config.yaml
num_attention_heads: 7
hidden_act: "geglu"
norm: "rmsnorm"
rope_fraction: 1.0
max_grad_norm: 1.0
Each number is 500 + 40 x the weight over its row's rms, rounded and kept within 0 to 999. Layers, rows and columns count from 0. Numbers have three digits each. The size before them is the row's rms in percent of the matrix's.

# gate: layer 8 MLP gate, 1216x448, rms 0.0478, rows 61-127, columns 320-383
# up: layer 8 MLP up, 1216x448, rms 0.0503, rows 61-127, columns 320-383
# down: layer 8 MLP down (transposed), 1216x448, rms 0.0453, rows 61-126, columns 320-383
gate61 101:490498468572538545479466523555536484451472576512538539508520491528547495492554494457507431502513531469566479466486418580519505523524507494479451483491493469575514547499480538455449581445517495
up61 097:530526461533512508523475497477453577498522528506515559480527465432550442447473482526457583503502421524466528487466523437444421516498491489480466474510428469531513641581491472469485525539495536
down61 103:567518540514475501587500542548542530538490513427523439539520446422495426545472482459512557432491548563544467525488491565503456504479495467478453461428442451537550494479482474490465572502463504
gate62 102:476548498529504512503515566457508500497531530454484457480431493468431470553598519531447538516491473501482503509520461420513446536511486535443504428529468457525523475535511516491549562478479524
up62 102:505535562524461496525468480510497479542450548405509559521489539558503461529560512497439443498490513465485506513488492478428527430529544506497508519482479485435551383559594520530517600440487533
down62 102:489541529514521580485471495522576486413528531457491509530510493498556572445468537522528495469510543480484475478521501440509493495492515497543543417446481475507511424534481453465449525526456457
gate63 102:502546504547464556493487493540458501517449560525484448506510541518488444504478497561504450461490467535471411526472511514455475488521543473453480537495573507468432535482528505513582553485500428
up63 097:544532568524570550468466462488439460529521473486508448456481585489393594502482492507439525503524512485535464517513520446510485459454516508420476494452557509520525518499452507520477479539564514
down63 104:548528486507463441524573506531450547463464483526454477540497479489485500488425492479466554550493535546497474457508589521453484585467448474447457483463437488506514479490491497562510560572521443
gate64 095:541481454468502483413471464516510485543535498492465506568506452432510460510488536445491488515516518533497454485478507445459482426488501492519519448424518478438503487511415504469485544464625492
up64 097:514529468514513495423500505510478496590590434540497503509558496496445560489492449482494540486495524516519447460536457515501522505487516556448528464461473479454526465482530517491472525489466492
down64 095:509451466449547447514534505529541539473459463481558433578488553443506555510520524439445505552486579451451563511478530427473474513543487484506509547512484507465516409543489534583501470545550501
gate65 098:474520531465570499513549505440509507557478471507550574487500530476507456464450500496518474482502522594495548507475485509507550543543535459472453536554502548453467541534518464501542441544485468
up65 099:523450523473520450498519468549513481509489476476518457547531639463555497403579508467548501559574491479457569448505446513500502549441509435500489493501503477461553514576506512512508482560419475
down65 097:474495499522426464500441558500507520446601528454529491502540473461510551537443484517508486496500463531498509508530519544467537493544500520500465548491454555564484524513454452503471558436558476
gate66 100:570588560540566485527405587531496465492383521478468526488518496514480509496463499593495498505482461423529516515473473453510473548528459460505495501506537488547454435523591485490513456495539567
up66 096:450483501460505459459490498534559507508555503506517501468497475531504518485540452549478455455508505392536478472457486496505548505591490450503531536544543478585535451508543502482488541450522505
down66 100:493433485467493529464599515527521474543469485518506524493455503534553537567510510413417473516574523568470500514513521454459494432460500440476526490531507508502535563479500480514510477489512424
gate67 095:548528585485548485465463543529509463493546459483514566512554478552453408594517499565448496511571431461465461511544503469552513482481507540528511493487440514493489520502517507590488471547507486
up67 096:561466522528511474502386541457495511489509480482520551507406562456530511470483511511440524493469509481472471547524483510400448533582505505547525587487443447496496497469451516471544413523489411
down67 094:474475628491457518584528542482488479464482487462535509495541462484444553510497478488532466441494443449555508442515522485575488564442540527489506487475507505493439485550523487465504505485528471
gate68 102:511499530529498527476508477497524528474420516496463476518587534552495407572445450507510469530573494471504448492547495514471442478465456464538614551492509507484466590509493482482449527495478455
up68 104:531536493483497492569505512464514480530456507505474513513480574538536560505523455586459497499507591470592497519530487509495464490502491392585461489473489506485503521507526470523469524472533571
down68 103:517480548502534511487521470531449556517549492489499425428553452565528503463540512506530510481534514513555494429499478494453572450463517583512430459473527500449556526470469574477478570521510503
gate69 090:507544532542446478464528468479574508546494454511475508553531537475472459500470485403426433472530527519520512509579501546523510474438488542454466487520487431477510435519482517475463579526505532
up69 093:534457519498544502534532473488536507547476525479541482519545476515526502508478586458469514539551522487502522456511420504505578556506447478437510475497497543505440525574546500524451443446459498
down69 093:432535481561480484442455504504489450437516427483455409441514494436566510531491521485548486428430515523497509575518512489505507563454479523511490421506496440515563510435503455452548577541562493
gate70 100:422424454489537441476473481504459516536473503553521539490480530477423455554469440466469495523513486453483507486494529535499517480616424526510527501516492517465470403507481491508510492505508470
up70 104:497428490512498570520522358485500501493520492556535554506437544509460480572514452493529432545571514498490486463470498554468448482600551516473520465489458489495532450411507553478535500551554482
down70 099:473527541503446479543509493488496530598559448478492530402411463580530438548455437457497514546556524516519543447531413460493507554529448527474490524464481451536518543544520523459504515436556495
gate71 097:502462476461474479509477495525458544475495556481464470501547495492465464512467488542578507520461526572499513431534458483496453483556507438603514532468512560546479494526473431471416456478504508
up71 100:483490503513494524500460563528459525554529518494500564540466536535490506594447527507509440575527540495424496470500601474499481542545473454564459524435531515490449555510462463501521456490509490
down71 099:426556491459536543568522479524497574528541504538509509404538539440504492474573546517510571508522459470509438456479493560491484533452443541470544462443460562493455494485422462476506477420559493
gate72 102:485493490524510507466518449502507470491525508438444507493486504430515527533495432460536477552465478522414450447436539482494504537463510491469476562462513546466510514492505452502487498573439557
up72 097:485510502467468457519483538485511510500558544488417452518464476535462558560477528519523497473536431547463504534484411532499555514511589476471509509476542513490490556490526493451499527539469473
down72 095:430482504488497443517488491578545515560490494482562568536572515489579468438538489499434392474544461490461519501465520478462495473511489447529539431489479445599436483465474536461503505526514537
gate73 102:505480514514433569503504545502541591529439446558536512535449576398454510525538535498464559512538483507467533494556455504525456521527526477474559504538515527525469569478446599535488428454560539
up73 105:438575520505533494594520441464532461521459543527535483509553445435504547446578518479488560528470492541463430513493529546546505501539520467565460459547471482572459476449461478561496458438526511
down73 105:505510491429509467403412455528452487535487509481554539478483470530471514544447571446426528531513503509522450449516479508430456497503433457492454502617504468485513548503600522430463561459456490
gate74 101:490515541528478513544453445502485485557448461571526424570487512502547457432515510526534593519546507437552530421545459475527465494528506422539459549569593486534564474483473546476491507536500509
up74 103:479501551508447557493430466469475461502443473446455490426544539443556514520547425487466544552583520491525482528519468507439441468492511491493435456502537478530459506588476541481487515504566485
down74 099:508484480479493477509571480520486502511536473477530496534464498506566512491526484497469560450484510534534550461456492509451489519502461547513607505418485473500530505522538502485485505509491522
gate75 095:504546536527514570437521535499526517497444577545540445437483527474596510527555511463514542572493542515541536522460522524499513459475580558513477499549506509541490506498568442551492502513516502
up75 096:519489542477558494530443572465524529502480492465505495420481478551526509491520508523506525485519415542509527499528475451462474487501433503532507543558541418463496531489487506481546508450463402
down75 098:564505527544489505496505494486465538467516485483482465503514431450496545474490416432448546505502443504546523535498502526522509492515580448467506480432534502546482463521526517487510523498501512
gate76 103:482362441497516462492468482477482475535508539516464589524478509472504513475574495413471492417483420456445512509407503523449573516507510558479554530527467430592512497506454464510505455510527488
up76 106:539588531474550437480591509541478501492539532553550519503484477516481502470474465533524547485444580524510493509477412515463490516483456541535552502501569488530583535518450461610516543440476458
down76 102:519387492424495450581515525499573456526563479556454534517507499465498542415556429554451467466525518500409450462496569472538490471500498582427540464573513523493470467526539534514532485543463410
gate77 102:473558555530501539556463552447405465378455563492539509454504473498517491386427513480404462478501458610517461524435542479599529496564509488548496441493524543504498453447472495555465471564460447
up77 097:509411492482550474443484498510419404503558515501515535439503557520574501507503480429469526420458491542502479424508487499487459544460525559566529514463495487529520515567464483439499545409474514
down77 098:538455495520505584460499537497568471500443477555539449514457501490504495557428555477565535554472496482506431448456454528506538511545575478551513518554497442511594423480579533484417504533505536
gate78 102:502470559522437441477475523544522545528506451494513461476535576573532526491461494504452593535478535502545509445459472497494489444517493542514526434517549477498434483543475518598501439486534448
up78 104:476503528571485516646506559498495420514521530513565515533572505467603530488516523460536468539476450500475417476464404518524519486505472511447444443558545519487524469496512504466514533519440483
down78 105:435549538451509505520526497582468565511431488520465442493497514498399522456524466542511547441487552432500457477531481500552470501572548545449497506486471466600467477518482514516487468497470507
gate79 100:495447534445540435520547478486566481535421530567465478581488501534491540519456502575450452475571494499437490538578457522506505585454582584413522493502564499527503457490467407469462454533533410
up79 104:454471482467529500567489465555475473480513512564503561511486539467508376468459515408524462460512487512520539515448485512527467515509468538498436478473427481508539548482438515465519437498508525
down79 104:526534523509515450533495529561489594482580508471474559499510603509536427491472503510528421487477476541545503501519489507509414465585469470533413500513426551415479536485527577520470527495455505
gate80 095:489520407450548487451339525542447555580501465452565503552529456427563459455504505478558494466423544449565509491516467496523471517522469552443534555508496478457480498379500501483518528525452525
up80 099:521530511546473493490576515476422557521517528497490529525471520449487546564522499565578561489463477385472523499526484497519434439459532458486471429527435488457495539483464535419518473472528569
down80 094:551527532475521470500440480468533443517560458526540492567458461515616461503462525496476511459498472507534475504486483514484553462579480477494557511449523495454569379531486580581498510491477526
gate81 103:533487547473497421516498457476487593507522473506496492498452536534501567533485474536522512544528476601443492482559543466445488507508519516517530484486499543458502593493547558421560474508473474
up81 104:441509473574493509526482540485501497515512498473556441487515490466482468516494530458487570496456484513549468540432508513444458503458480450477493519587469478546535557495506520483436499496488483
down81 104:556494508493583451420522451511534519537538585493504483513529494522563434466439499514483473528461599531455483457470452555436483446518473505508552538498518517505466559583416517453506511489501477
gate82 114:552519500578426459493505549539536442503533548451492434497512514492512476484527566546556486574441519389448439525490524491449508462501469552510504476472488545485457455531543521502489551515473569
up82 107:492485490458495499487455481552533444433466504498524492491483467495489511411432449488460495464501493516462551518527443448452518462497526466448586469456503518493544523547521392520513461557499467
down82 105:464495463437467493523440510588561468437475495519437601467542506549450530516488481474505454476505497500484539482544458572507504427603536451510521434493496508533497532558485469486506478557516482
gate83 098:587462453542477495576459515501461541508443492489424440472499487544468435436491518524446484495524480543578419550459578501517525471414451504493485489492519472478469494446426550509562561478524503
up83 096:568456487472439516487498530497523491486508476495529507548457430485551502531447507520551446541443529490539518525496493512576462443536515521534560547497524599472518562447513518461459503511495451
down83 097:427519517459541453505524505467447529490528522542463502518449476469486494586584511493438495484435504486485521515490529490452496483485499475441472493470449477520532498543486472491447480483515486
gate84 100:488468545434485483627515477463508471503460498468477501419536439491466565537504519485555520493480475475564432509432496551510452553535524473504520456525504456479495544500431526485538539504536513
up84 099:529516530441508522556455440473495530481491474570487571506478484495534523461474471428480501502484563539495479509514511473474516541405518418475472482601556500470457497463440539527452450457449547
down84 105:527460475441551544456565529471530478498528596467571464545561507534526495466469571504529433521514560403580536459533550501468450516503537485480573468459483525521498492553511538497534484532474475
gate85 099:420432582517509482516449480491422526528500495467459564514430464481495502449529450580427606491515479545474504457536416614462507551424538516512438468499525583531426564484542529484533502479394571
up85 097:546468457469450518561505512445454531506483568456562529522565550531543492547440474578599587454426539507497500521448456507455517535494525493516424529475552504533439589461478509546497530567512595
down85 097:461514450487530540537470504493459471537569497450502506465462506491468507485434520520484531486464535468596527525466592495452507428572502457516494526504560492465537504470584516550461512488558562
gate86 092:540542502525563453485480440524465554468501423535476522491522435490524450497457535535528439513535532512432493497541511493464390501461522521534518556488506505485507491505528535505443529492482453
up86 096:519467490446507489420491515454455489483485483503492525487518547451404459512471551470461539539530533546477510467518505511513495440501489555438550470495458478526506516530445474481526579485423490
down86 094:613456501516616488466480541499590507548541443512429481472497578482493512499524452526521504575464483549506498526466449506497519500464475494520511478564433412479482527448492539515488513492488438
gate87 103:509452448446490501495467564468505528488528514559528520554481457475472496487443521551495489511461500492450490497452485530522501529554490514575431514502538456556472476487473502474486527469522415
up87 097:533547539509516388471484502419513530496486444534547547462526493456476546510534480505496496484449464457525457534531508453510471538569537481501497501427493484497478510513470476504588491473537558
down87 098:587429524443469600549506546539531518481415441466456490519524467498495491572540486510519484503434487501453536535434411491491551554440470455551467562528554524486453537521422468497493526513519546
gate88 098:516511517501429530507570467464430504492525526458503477520458539534480533477558465473535551422538524467518497512471488418466452517453533559426503543482537506499633578477465510430501522503452491
up88 097:493516490475532442524495530509474371454447474515529499507499482513578436412514519419574472533526512512481414445539481586538525577479512402499479559553426560528481473535477531545494480528461540
down88 098:553527432425455503530531518475512509527563513544506462524559477446531453612495458546456534581476499452488471553514496527527572485539488504477496430515478504493464479503567487488517487482549487
gate89 102:547456469450435542509500434490500538460566493570419537443482433493514479502496544496533483533518411484497457456501532579516466551516480472505533472480429521477502507519483498618546563493563419
up89 098:586468502536499566509503513452559461498502561452506518489480547454467526479564582546437509476568508484524465403474523487492494451506438500542485554457490508529531548534530538474534556553545478
down89 099:455537496512467456522509472547437498438454503428550393408567500532477509510567462447536521512530434523508526537539564495486496493469511550522480430518555471454530431474502536477515558474436488
gate90 103:593484491467475532607543529493525456536547561447514448507535509505517531558483493484479522413499499576473485471483532471482566563491489527494468416488441479480533482470418502423447427507505438
up90 110:533515451447434499491412532531473597487441494514493508486509547451446528492488460552481505554470456453525502512441491511560454432525472504510534546473484531418499471520586440549530572533456544
down90 094:470523411503556567499419563450455549565522481530509542551527541436483528493504487463523473520453501472479476545452504436491498506451523541470544540493503503472531536505533420460512498471502476
gate91 097:499572529498522554531470513499447528480517462504480513421509522505447555517480508415491503574477449480483438525504520516489485503474497450542501533476511464563490508450571522549467498467480535
up91 098:491548521435513539533403472498544403533524566449444510455494485453519513510469496496488456456517545506432513576499561584481555503501491443441543555472471513500464554471493489472474488446457509
down91 098:477493476548512533490548555534427569401517460524487486466530539539485603509477476530514544503528484472526500412430465497536496449498559547500493502434538535559488446579464460529536506572500507
gate92 100:463556547474518468485544466432454502500479509495518485489409457485484526482524498508529589485454459529485536503476535518447486462485463411505524532536531487558591485509498463477569427479493517
up92 108:494547496528479447441531447560490546534527513442479440491537502484524507432459495483546472529538536558446536517476618564543530494465487592547482511493540477543449557544471541438486506558479466
down92 104:534488477474557538468512497488465451528482494497517529563505499408524566514451425503498471443570594515488602511478466523513441504548459474512544488447479503533508551546525507535500551544507458
gate93 100:521468443525514441468530400469570476528399468466543491552504493448510496460481568510501506446533521525510505495508525508476505528492528476496475495432555513528542476591461535526565441543449497
up93 106:515559477477576503508522540487533512606502519569556571498378541463464441426448490446503519471544420558494495509589476490503479575487464444490503423452569506510517458514544521495502517566569500
down93 104:505452548519504542497459522431558497439512503538473513541489559470524527461492495582535519532491455448515637536541488498542458537506533530511476452503500511452575464534602527525504475519408474
gate94 096:530555519509475483472529569493500451495507449500467513517495489492542497554495449509519443573526497531498497493548505466510554491456513477510487473492452515463469415512542549470513495534480452
up94 098:557430518514575517513498482505597497447532463482509482529509447424528491497429500512487447448538526520513438491473508544453572525488568569491520440445539543573576596511569425500506552529542482
down94 101:498539445464458447496526543501444480525480512472554461452473346481470534569533466459475494364418490471577549499545507494481490521450486533499522536460502472461552513578488555546502549472446523
gate95 095:520532448452597437564437496509500560526498452518506470474447428511516415455511535436467501508472492478462450481497481451473514408472521453535486456529572544467557490443499518543499534538491483
up95 096:506504460425502473436487496530442505462521461461466455486475519497472483514530515562576454533482586459472512561480501514472498507513521523479527521532463562468542565515527448579496451547485490
down95 097:416523489532507534571405507470532510500487483583486559531546489427495489512504584552447529469478454475512520560548477506491543534481521540529517537554530531481492411515527461556470526550474510
gate96 102:536467521579431506522564455543488470473550557444545512438489503537465511524496536478570466499523587485497514529545459512486513569463526462559506505515599513530461473485496513505538491474503498
up96 098:486500485502510532455488539523453427466504502524454512549511482495550507533508500494499514485471451504497494529461500500464532438513512555506510454505501436522512499504456441517559594584526474
down96 099:513556518478511499586531505476461542533430479581487515495501457457476453442469493522416471461468544502514483525529464581589517502532530567557472484508538481577516516506499477522505515542429490
gate97 098:534478493620484498523509514469515483455453455588499434532541481462540474554479527542456511521509508440544541568473455532503475435550470439506536482548521453567509524486451524467512469490441496
up97 094:494464520433454487520489486527444508462503553539473422494468492540407508481449518546418429457443465468485465534454449523525586512505502489489472510434568488533493494486489489478560522484602469
down97 096:544501534585521444445498473477483487469498484550492551427538523512517528535525522521529539480495475552546502502505532537615503569456496520542560524564474570478495436463488467560441555555510503
gate98 097:539471517519498541481496480509522543503462420464486508456539558551511465521484574479515571616513479502526548545507506439484505369488483436453482563466496461471439476480430467529490516611505542
up98 095:441422466453508555492444571523520505424433465553498473436499437433496599518565586491519610438492514526414506428456482496536534505549415538517570468471497463505524539474482522503515469559579461
down98 095:531532458540464468485462490484488513558502494477538453501501473540518464554502554485479449509537510495550440487557473498468457427446540462482517578488602478462486503567538534538451581472491499
gate99 098:483458579482478488475501524509502540452535506470498568516448520518443514507451433555469523487486477497543542501444436516516489563557567506504544487538488475453532496467408546497490527584559564
up99 099:529509528507487581534526543483529450498593541485516405453508454452417560546429551434560542531510477513516519473516503410491497520476510544428468494513456477466499444499522536513441374527452458
down99 094:459546488513504416526478563531479539527491430455524482401543463476477470507524553574475517449518481413465490528418539579451516425613509484574461487487544582499484516521535480516461543411502517
gate100 098:522484480423493465502512466534490521537537501525427544412487549521466491590510480547503508488484434506490502469476489515479505575488536510516481532387466526458444528510484414481499572499560518
up100 101:488497496497505536512531524408460582473534485488499487499521589470478455526504533549575608534480500484591495536462521482508530379490522523426526493530492540497481472472541435445477474533523498
down100 101:587511477491453483535499507466564507481555539410501521511484436556445521449498483394531518563463505604462522547469569452546463485510500511527474471570547443513604527466499523524556548549462445
gate101 097:536469456512507549489523450563485541518535511407486448437472546543443451509514523508477458603482530545535464530492554438534546481504504506540462568599551491504526517520561548509532489504422563
up101 097:507481503436551523453563444523509510488515488421475534448525458465511509487508484583544532443512435488556524440467553437532467515493442500529475534513557508502519487477439520478519474494510468
down101 101:483483475529447498496434447454530545503496502491536583555485542459538512510491491438445568495519558481576496457465476546522497510492484525552468483428456525525504462466476505480450543520494509
gate102 099:431480443443505480472528457530544518455474453601500459543516518484508466507497537514506397472497456538604475510562520482486561462513574492515545596542539500484422508516519568479551510451537501
up102 097:443549523570538546517554498497537484459483560482555450470537531517424471509506423508522506517471473492541476574549477511511491505531499469453485426541534460491447540520424504476606533409479505
down102 100:547404509524511516488519465463518539512493526462465510581447500486561570485492547524509541454528437518412526443575545447555499454468483475503500424538510532425455504509468564555487564499494545
gate103 104:505524553439544537574538578541509479477473557461499557512467456571504536504446515402557471463553441538521517454425528492457473451557469511533541472547477471494460506400440470514538557417540521
up103 102:567494487479468506468504502467586492566557498499462491494499509513504504528480521435543572487471473488438497527457456525463492523492514542499453482495558475512509473517482522535508456533481536
down103 103:542557483468440501529479514554510427470426557556503490495490458527501464479485508547559435588444421451502479542539533482509518475495500518459555517484486498495524522539485490460487565592470531
gate104 118:493498513568470549446525486467461522495503505510487565502540497505487469481503445487403535501516467487487537492469505477489452509492566475351442486541470581555466526531578437426506541533538495
up104 126:509516454502496507474521510447396425535508441507514529509557449485530481501558476469539562439492545450494511428497474619519519423463520455457459525452415529461518495522491513518521563381554497
down104 114:486492468505494437480487554502449400500504455524558501498516449474488518531548526518457483481485482522540496461446456603438522463465423499510454576432513458527536463523474509415506558468483498
gate105 105:532494482511522476495557585394501596533462557489461397410521448492457540575556496510499545525502584546465456549511576512532498468513477555492458477510462474527463511436481542556541483553508510
up105 110:490454494523467538482555482528449517502499549487448520539482540505535498469540627520505428551486487403527516472506531511491568547538468494560502541481459452479497510479500476458526482513515459
down105 107:503481479493512571481505556529480497544443533448505487451504552440554476444467468540481469481539510500476580416460576524502458512518469501472532548550483516573552510459512542459511510518529526
gate106 100:507487499548573502535541471519508461452522526453467557489497507444547539448423578490464480475487493587523414510502526520563505569508539560499530438529507486491498517501503472518507477581510485
up106 107:429489428494399558514453469516513493423498511555485557529539531534487549541520553515509554536570487567488569482582476547535489516476437529542471501474489535480532514457499514495517495458461553
down106 113:488568467455507543501492483506454477492615477506472527546489565501476453518448462446469512533525451511468503446544468445481510434466434573501485487503523482482497583496544495486516512548484487
gate107 096:474559497563511440495522514497478589527564458493523482511539568480490598521455545531540512518457488504453501550528484531507448559545535506466572475525494457510556475517494490458547524463443532
up107 096:555543535523475542446530496441465493472510489503539560487517455516470455517551478501528486496491572554493496407441534490532514432648514497511490539424521447514501502591450451584499507471453591
down107 098:463408459541529463460566534489477493562517518546525530523603553480495505536486503515411576541519505539555399539415508524525531470515488475533510594461425513498508458540482585469454532435564452
gate108 101:491453507424488529506500492548532487482467411505461416515509561529405530462531600519529431548440514465524473407463549544483442570483642501503508460506572481441457454555508540546476452503438448
up108 095:458458510493493520495487472531560466506560549426486469470472493539496546449443535564531449563564460504523462541558523510468511500479500510518511490447521473412467486482501510455468444404473487
down108 098:482440498487562442539468508493492520490487569475536482503480459450589497536472515504512509558519485577435644469502486470558549554496514490570510383519503531512533561435493525460519431545538448
gate109 109:433549506511478482472577534494456490473504509427530446544486508406465423474492463571492441528478481586547487543460421419474544512533509559407410514470517490546480466429522574503525519525384510
up109 098:501519468564494538492552513466487551478447572489579466559501533531534469478513518502453472486491529595504498498490535406572537512509574531527497548460581438557521473504476551494475465450447502
down109 099:513510533479521491506427511503503502555477414507488512514505494556547450605547580540476477554494544507411485483541481512485511486609556595417548494518497503539519568431493483551515530483492536
gate110 098:517514428494521499526516462529498474481572495442465488519439440569557546448463486542503410463445480516506424476431578502431475555497478470499451468464469519517519423442539472536553495520478511
up110 096:456545511546496477455530488536540471490492548500583519517458554512520551445484534437521503553488457477534502476473517489475527512449560522543456503551504425494543479548482458502460587517520464
down110 098:545470531441550523481528517472505527562573487472404517465478416506539476522473476493459453465488520541422512489472540514550511413505474434489498538466487470474519553484485557545536493499447506
gate111 096:512533421523447541553461456535441502460515433503487538441551512459476443513442459510481500570504437496516482486477466508582575483528490499490520459522541617503465500453478457503547515497471523
up111 105:538512447523480475528479528509490504485576566442501504454492468535468539524432485502567525563494467488526545462558488477631456514472503466552522517561576542482501443453480408481477492467479497
down111 107:500474502481459522483548488491462496459526455468455545465497518474419432561505424476549524593479482510529502547531491478454511599560453492519499443511536480498523518477464515454505557451500467
gate112 103:503493537464530534524479547543519500505465488425481533437516510557461559453493501545516502473542491494539585438475508540508474472503478486502512493535541512473509518513518456502454479526500520
up112 099:558501513507367479404469543476563453484475518536529528472534528563508541493476464447528501492476490524472525532504530451555478470440549531489475452511478514557462522477558523534486479535540484
down112 099:507495511450544503509523462469549497484552550464559511490487550501443487540500462529522517439510504478543569491557513478446492527519467486514426488559406473473527587498429493497517483490409518
gate113 099:478507476504465521468551512494497421520545508505563453379528503531473511475450500517431501496493506557432526433552464456450533466515530588449512516474510517502477398423503571449526493492538527
up113 097:514478532536496458415522534517607479456501525553569558502464501477472502501550519462570508450484550466540544508466569478474511498535499511540446438477491462502520534541530536517547467397489538
down113 097:461567447565451537478514478446525517464489467501483512503484463442574467511571507493370468567513472545468458522524533557503487500573528513473547493500512453448514429466522561516467480527479500
gate114 102:495571466539381495423470464483422514501538515411513497473463487501523576518457541586536471492549431519547505562501501520492491519563510493472472491546432474540483492522460491533405553546515523
up114 102:449431504487437514497490441505540450498540488464479518569513463539534450499520507432517495546411506478469474492416532564537640386607454507464435497565549480500539507549470450486466468487474467
down114 099:545517490482465518467506454595512467488490474489506482439510530537461453532523406507519430505515468542536499500499522483507491455566528484468554448525506517503568453525508482482601472543440496
gate115 099:535503510568422574482482471479482484506512522499586458448437529442527501420456413576460526588514530411471481487431512519531464481481526383481494481492442423553515450574472545488542519538512516
up115 096:506538548511559490514477509544537394490442442513505500567498509484581487496456511482537505479483460462472533503485491507488542593485488480558505475514501464435545464445563421465416528520522529
down115 098:479452459531495510482493550481518574480495506497510415508520485499537528556525548420469591527500469580463453608426480438469516465541426640499491519515501556490529454513511512489451512488534503
gate116 101:500591539508523460556542502540530414476494565454422523495489518491536480478524570496448472481501512499535529475503510445563580458496496440500524401454477495501517514433460540503429458505478488
up116 098:542481439511477568500516534547598464489525472535522495551541549505560407505428509466479525490623475482531462483553531421465492478440480521538510500497440451480563442462619541518531478472519468
down116 097:528448464503491492451560481522416553493524480458487547537470509451510531526496452466516539404551435486515427502482513602530445482547504490505497521489560523540445417529471439499522496517565529
gate117 101:560559495521493540488496516516610519512535507443459503532558550502531495447522503509519506490489479505469466501483558506550511468523519500535435503499566475526451484569514533495534521561563494
up117 104:501513473469462503474486451467517486519529518495464575499543492518540470484533481536490484441501446513567549467482511535528426458537535500609491511463534552523449498503499477612453530488465460
down117 105:513423525483481492444503508513485530483491569551554560479508501484456490513472504496493428517432452484534477501519541471525567530660535505537474498515398512499503565465503508497525531482436424
gate118 101:553510513497481486555513572525489560494432507524460529499488476432608545526421515473520456516466553566474485524537540491484487491536497460526479499513528481512548461472398487543509498491487545
up118 095:567542471504517510492489509483476506535466426546504517492478408519439464484555544595501564549547570527527467606415471501440471476427477525546534514466476524500457533494525553528479497505504519
down118 098:417506584603527509518499474452478491540476488517500479501465463531486460584463498513482529483483515507537523526462513516392474487504508471558506561507568471459485478510494543507462547521487438
gate119 101:482479529488527499470551498495496499457521468494488472371484512488462441543479521430539444511496522501465504524469513516558452490508552512570534472518500479539513480490532473500460518438541526
up119 100:484512505484498460480521546490526458515482511513527518481447460486525491466522490481528489485452470473472584529491456481426417490530523551491454539515543515480505505552511530491475503525578539
down119 102:481478527473513517520492503577438489466537531400532498517520501524483418520571499501489440507606521554464486555459518447455505435533482402479503542494531505505519456499473533508522518555544503
gate120 101:542519521514496430436505526497543460484487548451454491502491509521526557542532485533538493524549476564465540493483498502408424479514536605438518493480497588450485554581401511567550512458482484
up120 099:468503457473487539442536501514597537557478501507479479483463477518441461427392498528461501513510519491585541523489499484452545457534413527517512486521488468432510394547470471549468507508528501
down120 103:482506430551528570491534512383524491477533518498485504488436539519475538529398469513496454439552513467552463526516476547452512459405540519466495463496506544516558541485521500537533528513458487
gate121 100:481556504621474568490474509531479477491453557514534558493476448400543536509486494439513472546476540510471493539539455458508508496466460530507421471519549527493581464453403428488571555457488419
up121 108:504450458491501496457499558519528510439474492537556550540533513512554441425573533501547589489511453498552499483462482478424516474444530521487565449518446525494455524523519552572504466545503522
down121 103:497503507462586465543530456451525517583499458465641497559472522500539547426500480555530519493518453527513467516507437496446495504565595511544395558498492425530526486529489489493494406499524516
gate122 100:437557463527453503531460511571521532520539540534512477525536505570443539592446465499512500539521499498534501484490540504535479511513439538525466518457480534447548462503510507521537517486534437
up122 099:451517583479481462527589431551463503497409492468558431554484513466503450520479540523494492510450479532499494424513546562453449454501469496501522560438533461525551506509520466405518477545505497
down122 099:442506500519540493538564549531496483430495460499516591481465494518531482478510534516509458462520527542540535560516484448497496558496561429430557500478468477449541515524565506494496469505574547
gate123 104:490499493546522551473486463540488518420524563500553522482537495465509527520547496479515543560553487575467494417479525503505510447456471473553553532465491480409462499515521439522458570493460528
up123 102:579506485503491452474552525547482494544556492472564433421536446490476539517547470508474513547468532530559538487528504433501513561507486507520487489524560518452549513541471515502474465516491499
down123 101:473550557491473450504583473480561487527547485468476501467539482495480488516411511485503505547540565421528477472532470542459533566562513505487499433555605493529476505475456547458526445491523452
gate124 103:447570509501507483531475507504592449519509479487529505484512504513497554496519552540569515469463487515531574470468479481533431558482496522547537519448519514463467413480465526477500515504524489
up124 099:489478576492481519527483516489502490462568586471410526458534505512533516529458515445474480502443482503601529585531535531503476511538524467562460456519506445475525544530470493564514470522497514
down124 094:437506483496418468452500550523464457502476561534530469563439556514562456532495456430488487461475460528527412480448513534473526461507497467561512473532508511405498498468487521456449529489526458
gate125 101:497529504506531525533546423503483526479497462550540529573471535543563409482458504472504507561498433492440535511507534466489558459552526544570415496502500510488425484525557473493500501520493513
up125 099:445511503459434449543475448493443558504508463484460466491571529492509504473448468606437483622557551475599574455480488568523524465532569533479606533465498501539567522422499498497447518469437587
down125 098:470493488548534474495464529416490497470513509472510526487455448473465484418542513554437454435492475494472443434412550471494391471434486511524433463547493471461465477484576524480469514529520465
gate126 092:515498457496479491451486470461506544474462495538506504470581519574526557528409476518532486460490545466392498409500519434558376516563562437534503490448487500503458474480532527523465484504531521
up126 091:564466491474475479495486514572523573512420511544503541537481490506514489480509492505487522530507454544534484569443407515485481484546474479458394518449400567482521519499461478389513508464539474
down126 093:547541486561564520483536399450450440490518491442492441489573545494474493513428460487511497538497479452484447476503547469555488454463566471472529469555551446535509467463515535507478604517467587
gate127 097:569502516531462502483522507538552513459515560542550487505474466464456479473500471493539447565545575531508459455476571526490564480561444526507516533531532447529502466434516431471560478495462446
up127 100:409494485548440481491466503468500508461499514552534470567497565482542515457538494427547480560608507588480487418498454482471463434491607506468490508510510512467555508558487556511411469460550520